Weights of a small GPT-style language model, trained from scratch on English Wikipedia: 3 heads of 64.
Each number is 128 + 32 x the weight over its row's rms, rounded and kept within 0 to 255. Layers, rows and columns count from 0. Numbers have three digits each. The size before them is the row's rms in percent of the matrix's.

# layer 2 MLP down, 128x704, rms 0.0858, rows 36-127, columns 0-87
095:151133101104117102139104109124152193137161119153138103129151112192168123151144185113142135184179115150173141125186157100105112095083094136113095105084117125158106063091139128147165146124175083052140188082140140157085130159102128089116205115090130175138078177134126
088:075154141101113110150117115131201182115095080136127131163102134192149093091161114100125154097106102104114135123164110158165162089114216080083074152176083104167153187100125145133096071171158155097072073127126181129140132120152205075153186119115112119172163072101149
095:152083181068118148143036165149153126112151125102091114128094149124171109133128127131165161085113113138115121103169111105131090128164143073133159166153221117161083139106116103154137119139138137113150089150119101146128097103070093135100081139186082127105151108145191
092:132111087124155175147173137165088125126153101041159152107167151178148149150101154061095166134136085139157115113197132144137131122136167100094097122130080159156130134202082088184065147145136146136159091092100070108071131080121093128149121123137095131119191134166151
097:111173082163142116119156076086109069131152150141107157147188085200071165139121132162114116170110143119074107173109133118097150099117112125139105098098084188158063141140147114133134151156143182149106148135139107136177094180137166167136074113145149074119114120154089
094:114120141067071126139162170129148112083162167074130115108130105098117112114174108129133137164137073118128145145178162123181182111103103127146148131146121152094102096162121165146154146164120138137173126148094157145166132020121133139180116160066133057115092149188133
091:151113107135128083165153085139125160186102168175132136093070134121094085147115107160158153105124088159125109099120101201104119117125138105145134088082158152164176105183114177118099096164113145111102119086157113157098141115156145095143119128135165182135172134100107
090:150089136136142151168147116149126101129081131147144139146164076137136105105159111074085180111137121120092080191095060146150110117138163081162128138094135170110153176062122147124148108207118119140105134175123139163124168197168175116161117136158097115139131071146134
092:066105115131084159194108077081114132128159137085095137095113152112133151129120132136172093107135130110103137109113100121064166154089174093152162126105130151147151148109096133111159114208136164107094161128116110166166135089163112105122155059116125025122166118158123
091:081168113172136154145187196105144103130130124113103163130101074104143130105173077173142112126086122117136130113162093116108131177180114096074145111135113148170119147137082099156071105118143139169134113151143103116124182182101151124127088121154114095151122132142106
101:096149124200112181213107070144099098110076154105120175133153101066235101099142118129078102113094096127119087114124124051149067136141201159119123125141128144114110083079123125137174120119128058135182124085121159112134185188140085101122139115122157118157137100127116
099:188135057185152062105066087196156183161114142090215141141139163137124127122106102066202083112181089070123106138115148091164124138122120131162153148166155104130177126123136083117133097185181137098113174132121144135130160145176078112120177082096152137121100098138132
106:126139130130135170176149126150085191127162114138130165149110102099141145158136140145128185121140129087193128151111125170111150150091146115036134094108138117137120110129118132149096127153086168020124139029127136146176120111121168147137105105135091079148086156132074
095:124116145161135179127145111119132167137103179087111038150092120123147115131161155202127189086134121158156089108098141171141119148151088116166064188119153151155069153175175101168132113112151114139077130086162089134141159139140116145134207148129195097128148147133080
093:089160169063122124122151137087181152060101125118145166139138109137076178130129153138150131078166147180145073071122107090130140139152103138144122097119148129095147130172093098143197169106089146105122114072173131144154117119086178119083110114076117068140139134146131
089:092149143128086141136116060131137092116151108132111058165112139098184187135111140191148069192123147171140111171091160180132136152105153116193117159129136100073122110142096152111181143092159128192169139160170122137064137101083162177086111158157157171080148152190146
099:123160166103117061137105136171134168058110131129111052189097089152044150079128132176171107177129124131107148138121176162121088130116130160133112147146153107111177116102148139155129145132110093188124087113065107076116124120183163112152106158194119111125129075126080
096:110152175146108127119022124111102118222102162137149168151108139150155117128159137114123123131139100130149118105173153121095187123123085165174126106189112136115114183072084115072118167163080172083131169123207125140168126109060111184066068172114085088139109137158145
095:112125085095095092172117139145118099141124174161115195153114095111198100109155126110109134105091130118135140155114079134091078135130159084091150167110146141079170094148127124176120109116107154131086129188106171110161096113167130097124130168148135125146153091167105
092:099147142198155080128081128105137090104205065073149149173083182176198142162129116106124185115081140109115117139106090140091123130065153164081133142100154130115152153169127082146114125088081122078175137086105138132154134128129130096157125117173131178127106149144081
093:109056123102112131166142110154141087154151099146104148146160118136124141099129092156133125127108198088144164113098140166131171170095072143128140110121165132128135114164096117169032121155110112095136108088134168134152121137209058091120094155151124120105131113062120
102:154117181087124139155130153186128150134176174144125145058138120195092035168153086119086152158133106071137145123139106162133187100125163207074146191132153143111065086115148148169061136160155148162120165099110126144122134081117100180074122136101162152170108133150131
091:104106141112128129150187141136131096077123167180111166088137104126020061126177167118149146120086152103120151102126151141095128146103189135163148173103084128105159172083133177185082113110140142113101098172114108100199191095101128128161134156090138113138121113208138
092:148159120066131118116100137178154130107153125029160097096119135133130084156143229151162139155136159166136128142145154164133102107105209095143179145167137143107054119225160170118128143122097164112113117141100179148133107062150108156141155116105082102118109132146154
097:157103141056197106202133131133144140110101120157140200146153146129111192152143160110108112126152104130128098133128098144119136123177164115109097109100157133132097090119124126149089167080084119118126115139132068117148084061087176148172121185140166050090129098186105
095:094161105138128084116131129149106110096112083160144155118129104179148159097140148111170114142196162151116159143086140107166114118134134122085097147119196120168061185055182153108173159168079149146123100140174158115129104186114149090118145154140195191134138079109129
096:110113121090214134175169147166146168072121119144157149159186055101129080169089125152097122115136143140074111157119121138094145148175131129148088182141110126115116186137105123100069120146158096202082116092104173142183147081132117095137146110140171135085163147146128
096:100102166176146118126090084098136172083062063078113110178130093145153117055116120141159064105117113082143129122125113140110126117074102095137171164171131085149160118140121154075152079153135080101043113128137123122166166144144112152146131137138082128159146085134113
108:140129126058136147091113107173105131061115195127104097137197149156105128085162128171140130226188135134115088074118119105114136115179110170156111137113126119157118110132107099111088185114173088151127159128165073086110113170123119133099097099082133136170138128134069
093:127114141130130148156128122185124120154167138139087096127175167121169145159186083133084132063129151137098116177180137060116092152118136054148158119151150168157132109162141185130124077113165086077099129071140157090059119116177132084122120107139114235156102126097127
094:193094090044136075105118116089095086075140139129135137146150184135152139095179141086125134169103145115155120139125141100135096126156106114121119141136121148104191141143142146133125160124074130136104121076132136147086072023191097104156114142136195101133169129125155
088:180159113086104141137123119156125055103133180077147130181085137118085139075124090083109140118184146089152136138186128129137145149146100187136123167123151166129161105150148135081131195112114100144131178076109109127093079104103164144148124132166165094078183089177132
103:167153154115138108094118115149147112127122111089161090117112129097184132103096176127169146176075091102156126132184116181210176124107140107118179136093162104140172187180161111119198168159095142116133061101098126151101180162152072107090173087090053086120101091110168
102:174026088175156114100103162109097166119164128156104167070141164224117044127124116167119156158115155193113135048164150167125097162100157149122138094170152122121135121090133125146087115186091078051089137142148181153128159153121138121095144093133126106169129157123106
093:123137160140102117103123155124103171122113096107152134124197130165125144092192078116116184122129126090164126075165123116163130153119109113088109096145106155158146098088141092088100111088127088139118056125086136153132184159149185105126121112084130142149145090100086
095:158147095177118126144084091147156136111087110119071142162079130130075112099122076114127121148105149152130146172120084160076123158132128105082122128080108158117092113117113171161184148114098187142109115112130124145178107106180171126097184143170130129139139053139140
096:156129181121117129158148167073140020074160142125107180118131180163105173117113108039099143130078098175117131158110130149120139101130089146034126111110097177046154163123138127152092196178117169094138136108203133094137174115129148157099128157087152106154106152084135
097:167149098097187050141118151170107079184205106120133106126138201104105120089126108138113123136113133135096097154187126142147130108111106165170174124086073117124063046118185209111157129088140164156094142165133154122152166098131141154114142097093115075120135141097097
095:093093180151157097144119123182156118127177128126084096115132163100148198121144139088131096139145129119121115138175145089093149111143172141123077165131088101116127109071083133054120128113123090132175116136088098085110109162070110110091101095148171072138081070136167
093:129109128140137147126132182157069071106097121118136156182197146125161165097122158104129151179115129160148105136101152129130095092151170106133149090202106153144141057128100068115137118091117142109080114134139104084123119130099144176151183139088123083154121105124175
096:133129163116179098145106140101150115107170136142082139177089213122117040105124097110164178150115158109126105128137159140159203101126191079067213098094162167141154141097149084164135154089087108084116184103121199167174108101136111172119111131078086100093136135169145
101:124114133115090064114109185171114090152100136132095156163141134117135171119134133087148115081121081096156152153083128128085107088131132163167118170136137164113145175128112158106108106126098107114138138105166075132129131108084116071107153171088206133115099112151104
100:106106061121143116113181074054154178158050119111081095101132145127098123102130177144122132138093165114086083084083065174131132149151109124062090133076100123109144182131180109129158139145095125090124114154175172131129128155166156134145135081073108112141080184138157
096:149143087093141064168107076152162106169103146129170108136157161106176110140095175060134164130187154166133143100175144120140152095096153094115148165114167108131129142122117130125117138148149172121171117191105129194083114144181122102060193097143131131177137087153189
088:000149106159116121134211154144163163078047138085142091109085141162153171125086163120165126124163190145072180119112150125147161088063100114135093100169181131179145119097069121120174134153112133080124179102190133092145130088087171124139153132114086151137055106162121
117:122130165134174172124193118092149132141074151133180125074092139128167085142130156126171136161114092131143059153114107125119167139150127112173079130077126169170109064151180000110079139138100133141176159202113158161145106132123130144121137188114126098145052149175159
094:084121077152188104106093089136128094145112133057136134153129126173117061109112087141152152134118125127138070125116142102127110149157130135179157089131098117150128107200156202081136101117115106119171093189092116099163059103131069159170181081131154113053176070152157
093:104087095140169113105136115183060133179148166178204157135112130116107049142155153120140107138158131122176121134030120110134092130100140122134200150138114178129146123186137098074125126143178113120135237128146117083160107195161113122148127114175141168129143125124089
118:147146140139124107129153108160125177112129090103163160143181088149167167070116142145069118150142115144173178124157108136185122152075089078118143145143147146156135102121115153171116125162128118110158096113136073150103134145119109112160136107139101128110120132081130
093:126171157095120065092123166140100136089129079084179101133167160143117155197105108066150096129100112153091198130156133129164206091074133132159100185104162153060120085148109096092155170110137081109158099173107053132122040049132108196129127136176135144135136079127138
118:121180146115179128124124184165123108166179094120150122113193151096149107173173132063193238115104172103151120141174083147176131150149103126137177132157115113074148121161091129147074149136118151005114109051121141104162122151122131085092137155098093124158086080116174
098:127136163123111111087160166110182097121102111107160146130085132172169145131122115105153156062146127140141132156063175118136115168085116119125113121089140151133156159212163159088177124096119157125157109114150190187126146114102156164118135190104143160143086155063170
095:194197144121124107142121103088168044128147167119094069088100152120156173153066072184110120110105114071118139172143090122109115147102163115066137150198101090148084153060150120141209123190138118143169176155100127153072158147111089150177156129054085095089043139063143
096:125141068066154114204093172125143096136145157158158124101120142118099202136178176180056138093156094217116187150143103126167112127142128124072167161168126134108118105169060190106108175094116137107128176107157097142126118059109079118140102162086126093086145130119123
098:152108149145110142161140112133072107184113164144151096137078096105089187129150127150110153106149139189156098143123097147128090174166129191116127163174146149093099084092116139039113092121109089157129137086143150123130110138172117085173114096141136097118174131109109
097:175159135100120137132079146120088136133153115097128122085170174109081182070159168134153154102206135123121134091095122121223170146149137120145141144117088139170072163120125061075115156164060183113156107163091181161175152115157117101152101129078091110082072146127192
087:180117132188154083183155150130124156085166114121145124133152191143118145180173153141168177115092111169194110136202114134125148087158082161164083158150033176086096159140148105104080096122138048113096184091107155176147136107127136108097123138114095101146068186131127
091:125111115085115116089092107144124152173082130126113146140116152087114143163147083096105112117098090069084133143138135117074139195098160176074118134169102118156143088125114175128132138083124101147187119126142119046090142080140203122123150118132042151137126126130115
094:048121145093156139159199099116142117135137110136073144091117118046121117070171120066079081169148158080080180161157151140192115143156131151135169137127181128235151126194113090087174137059188130163143104071149190125149125133132137097150142147117064152134114105147157
098:163071169121171122159113095188110158128087113075137179162144171161195193110110176078103177107145147083137150086196113135114182101131142125120097078109117175136107099185090133115141156148128110098153092144134155133100125135161129098123065108098124088093085156112135
105:099172151101131117127093078092119151122116113111147075131154119190041074179133126124114211115166104148171120150093103151092174198130151163101130098101145124129141148182145146161131103131141122107190129103078173116116114112115110127148115175141181137186125103114112
094:095090155191148111144077108077109127184112128112136166142185148071111111109109199156137133134158133081195109119121166126108146185128131121102127119145109166117119084135136149131120149192105103083142125136179131139169118195183160088087158130085116133129105178109131
101:132126065127102182135121105115129180108077109087140115123118172126091099097166086138119142118082150101205130061161175087069082115145153056138124127124134189145210081130130139125111105133124102111108106140098138084112193156173211135168121147106072139150128146166169
096:163149104120163158138145147091124148099138120127067124081127140113189092169120130102096104159180131165158118128126115108131113100113147152153096140144152199170115165136094120144131101100055159125120124129147148103106133192143159110121179121115120128133105144082158
097:137141051134109157088102155160126110114183199176146159115106113131114119121151123160113134088137134130161039123055097122116081149180101145089158203154131115157068149086108154193111156116059131112109135037118123151144134166098148093176117208144088154113122151142124
091:116097188106154175115128139092131116136146168122067134131162204085110105143107139142125169132103135125153099123130147155141135139120106135124159161107071098158124146158136149149112171114183122139128110077129108194127096103165113082140106066154145127080123109163089
101:220135153089168145135138177141175123101098184189084164071126104066092139128126099171134155148126071100121120149134149140091091113118066120187098083165038137132144143204105123084126106148164136129143094172159101165160185082114170108148140137120082070164126219114098
307:079145084177126142138175060147087138084106132144125099169125135120108133144130086122079091065144101105092120156109157090125111094151099149118092147182169108126159112120114190126137077083156087172058140094146080096103098128091185105193119077147126180122143132119079
092:139139077138113149098124133109116107143121106098167103139108152068151139151141112150085068108117133114094173126188105149112150127073116126108167083118117143122139097201146133055174123063168062136127137127151100067110122113151086098119069127147115125148121155101088
091:132171116150179189114161135179116087146126128218096138136132121129065113163146116135113080106188130142176107127128088135137147120142087169162113155138175115087082141179140152129111144130077138143115080058153092141147145125103142057112135080154139107149148139099145
093:178156116127108156109144152135178155112095101194110091160144164183145119167114188134135131141096119206094091139119076190135170111095185072135138100060089123124132115115131090074165113120094113090193097147096172175141122120071117152030144117132088196115131120070170
090:141108144142138166131132127193113132115125145094084112110127111162168114113170163104147160081140099083075175101095118110136123138133147120115066186161142087187150191113113139136112176099177127162133097181135135107116158133149081141150153138144155141158123134097133
092:104155090114138135183139124134165108114112101162110128178143097158107141152091117170111123101132175172099133047149160125136195068129087126125176190134135137086194112122151163207119129103177127100168126082164142144146114097160128086153082122129099139124121116085065
096:139105087088181121145155146128110119122164116107203152185120127140193121146102166071090106093122145169122167129138075157136159116126128150154169148168168135167059075143126133178136115153107122196188168140113120148125130139165120157156115127125078073114155110131196
096:108210092174143093129123129135128131171119152167135110191158118099068084120118144223115073122132112113084164109153091081162086183172113144133079112169122142120143131145194124182079119125133105159074116131175123107216109118164095130112121100155148133113095148122109
098:147133095149070109143103141119162125160156187121082114075115099184150104153104161165152102114149109138142078113117106129090093169129115140143143131158117138122120113122161121164145076152147106107095169147150114171156148136094184141124119140139103082155132187143115
091:093100065111133137126139104181094109109148076073109142164126091099131136139174127164161140133133120163123131117106048170071109079143204126118140163143113126126082128165129111151116067156101104107151124147050168129142122094164124096094187128109080135123089060140138
092:101107119148147113110164142107174138096109145082082105098141161120126115177193154130094125130152108159098107075106138099139122121058169174173116164147119138088117098043116089164080097098103145173139142144144194020130165144123141172152119116139110125101150084157125
101:131088087079094139124156107158100119136136114153133077122052107158162202076181125193092189099091128140171199089126162128092160121087123140150144162123123148171119123125125170097136133092107126098138165190151119121117151120070083146109127079155050100157112115093151
091:151093210155105100089118143092147183178116097177141116155073122134123118127141148115099091111119147146127143097175112142089154117089116146168152154162148101139116119037107136194133132155116143122162138108124147080081125142195100123120088149108106127098102094053115
096:198205054137109139117104145128083173154125120155157075072142156141096145196209171052140161160138089133151148127129073107110173060070164133145131158140117138086122104073099054166157128138146114139112115080103117174159076106138150123146101119069124108151105102133124
089:201135183112217121155110149160123122085096125156120019085135183126172135079102106106138117103162121123152149127167101100084136105159128098120113065096050170133149112158173070098159126180113114149137123054139118155137125090120099107085110136084149088161122161098110
101:168111183135129145100137124149133105158177162140106107120145127133086111149090110070116173162148168114090041114134145128134089158171152101182138073127070104116114148135119137168088109189091163058112117160142138071106127117094103101076134082100145176091164138068113
094:118117083125051048139163127114157096166155106086130093184145052130093136145129142164183108175129130153127204086066128119145126154094148121114180112132094125135181154137174095114101126130070093163087120095035126173158164123140073039162091110147130104102101113140094
173:073137123186150177135189067110116160084085131169113095136127189130099106170108112097091122081140082116142124168100152102087084099154125130145084167173177080149166088118149170100134037139165061161067136185158082117125068105094180141203139100180144162135152108134109
093:139180103133148100148096134114114113150170074131100117087146159152129107121139063128100077109075171142083100112113118172183117141129131078133189122124086127133116095141143128054083114078096106118076158085063158128093173159106107126124123150191091157171150159083113
099:101118066089168136106146149190139100121159090178120114104082117140153122134141137124110084145160073124171114150091108142115114099118131220162123212115099060116039182122114178104152190079082163150106143112122148164107083084092144150190134109136193131134096092158137
098:108119162145133161086126124139164079163132131141126076157142109136126063160100083175112083081156141207164172122102174088074187086158108094099149101150141115154166090100118117138134123139070156173103098105088126187101114072096096161141132133129105136101111132200142
092:126163098174147104150147169138116137119109056100113151094113152132155073115109123066134111128123110097145149176165137096125134127150200149088127128129052171147093143076125083106099124125089162161103092153096164082130159090170166066151176141096076136107070166125133
091:096145123209131141133123134194119163147112168176096100165126099156092167160217091097140125167102210190150090134096065079058148059078160162141144139165149094111136128225100121134159075063118088147157132142158102095107095104092131096174156167106156166135147136158123
089:142149157129153139116137166130183134121148094141084134117132152155201121163170112149134087068090057178084140123115133131145150102117133127127136112127111181173160086088110169068181135160180054101088121181071147106181137126142141111129147115094081117179137128123140
090:093162161140145138061131109144086178096056136165187146081192040111146111154083144158088153161102152085169082127077139153108101148151166104158068147141151160120161102135074109130057135144137136092121122099112131132110112090124183134129132127170136152083160118072066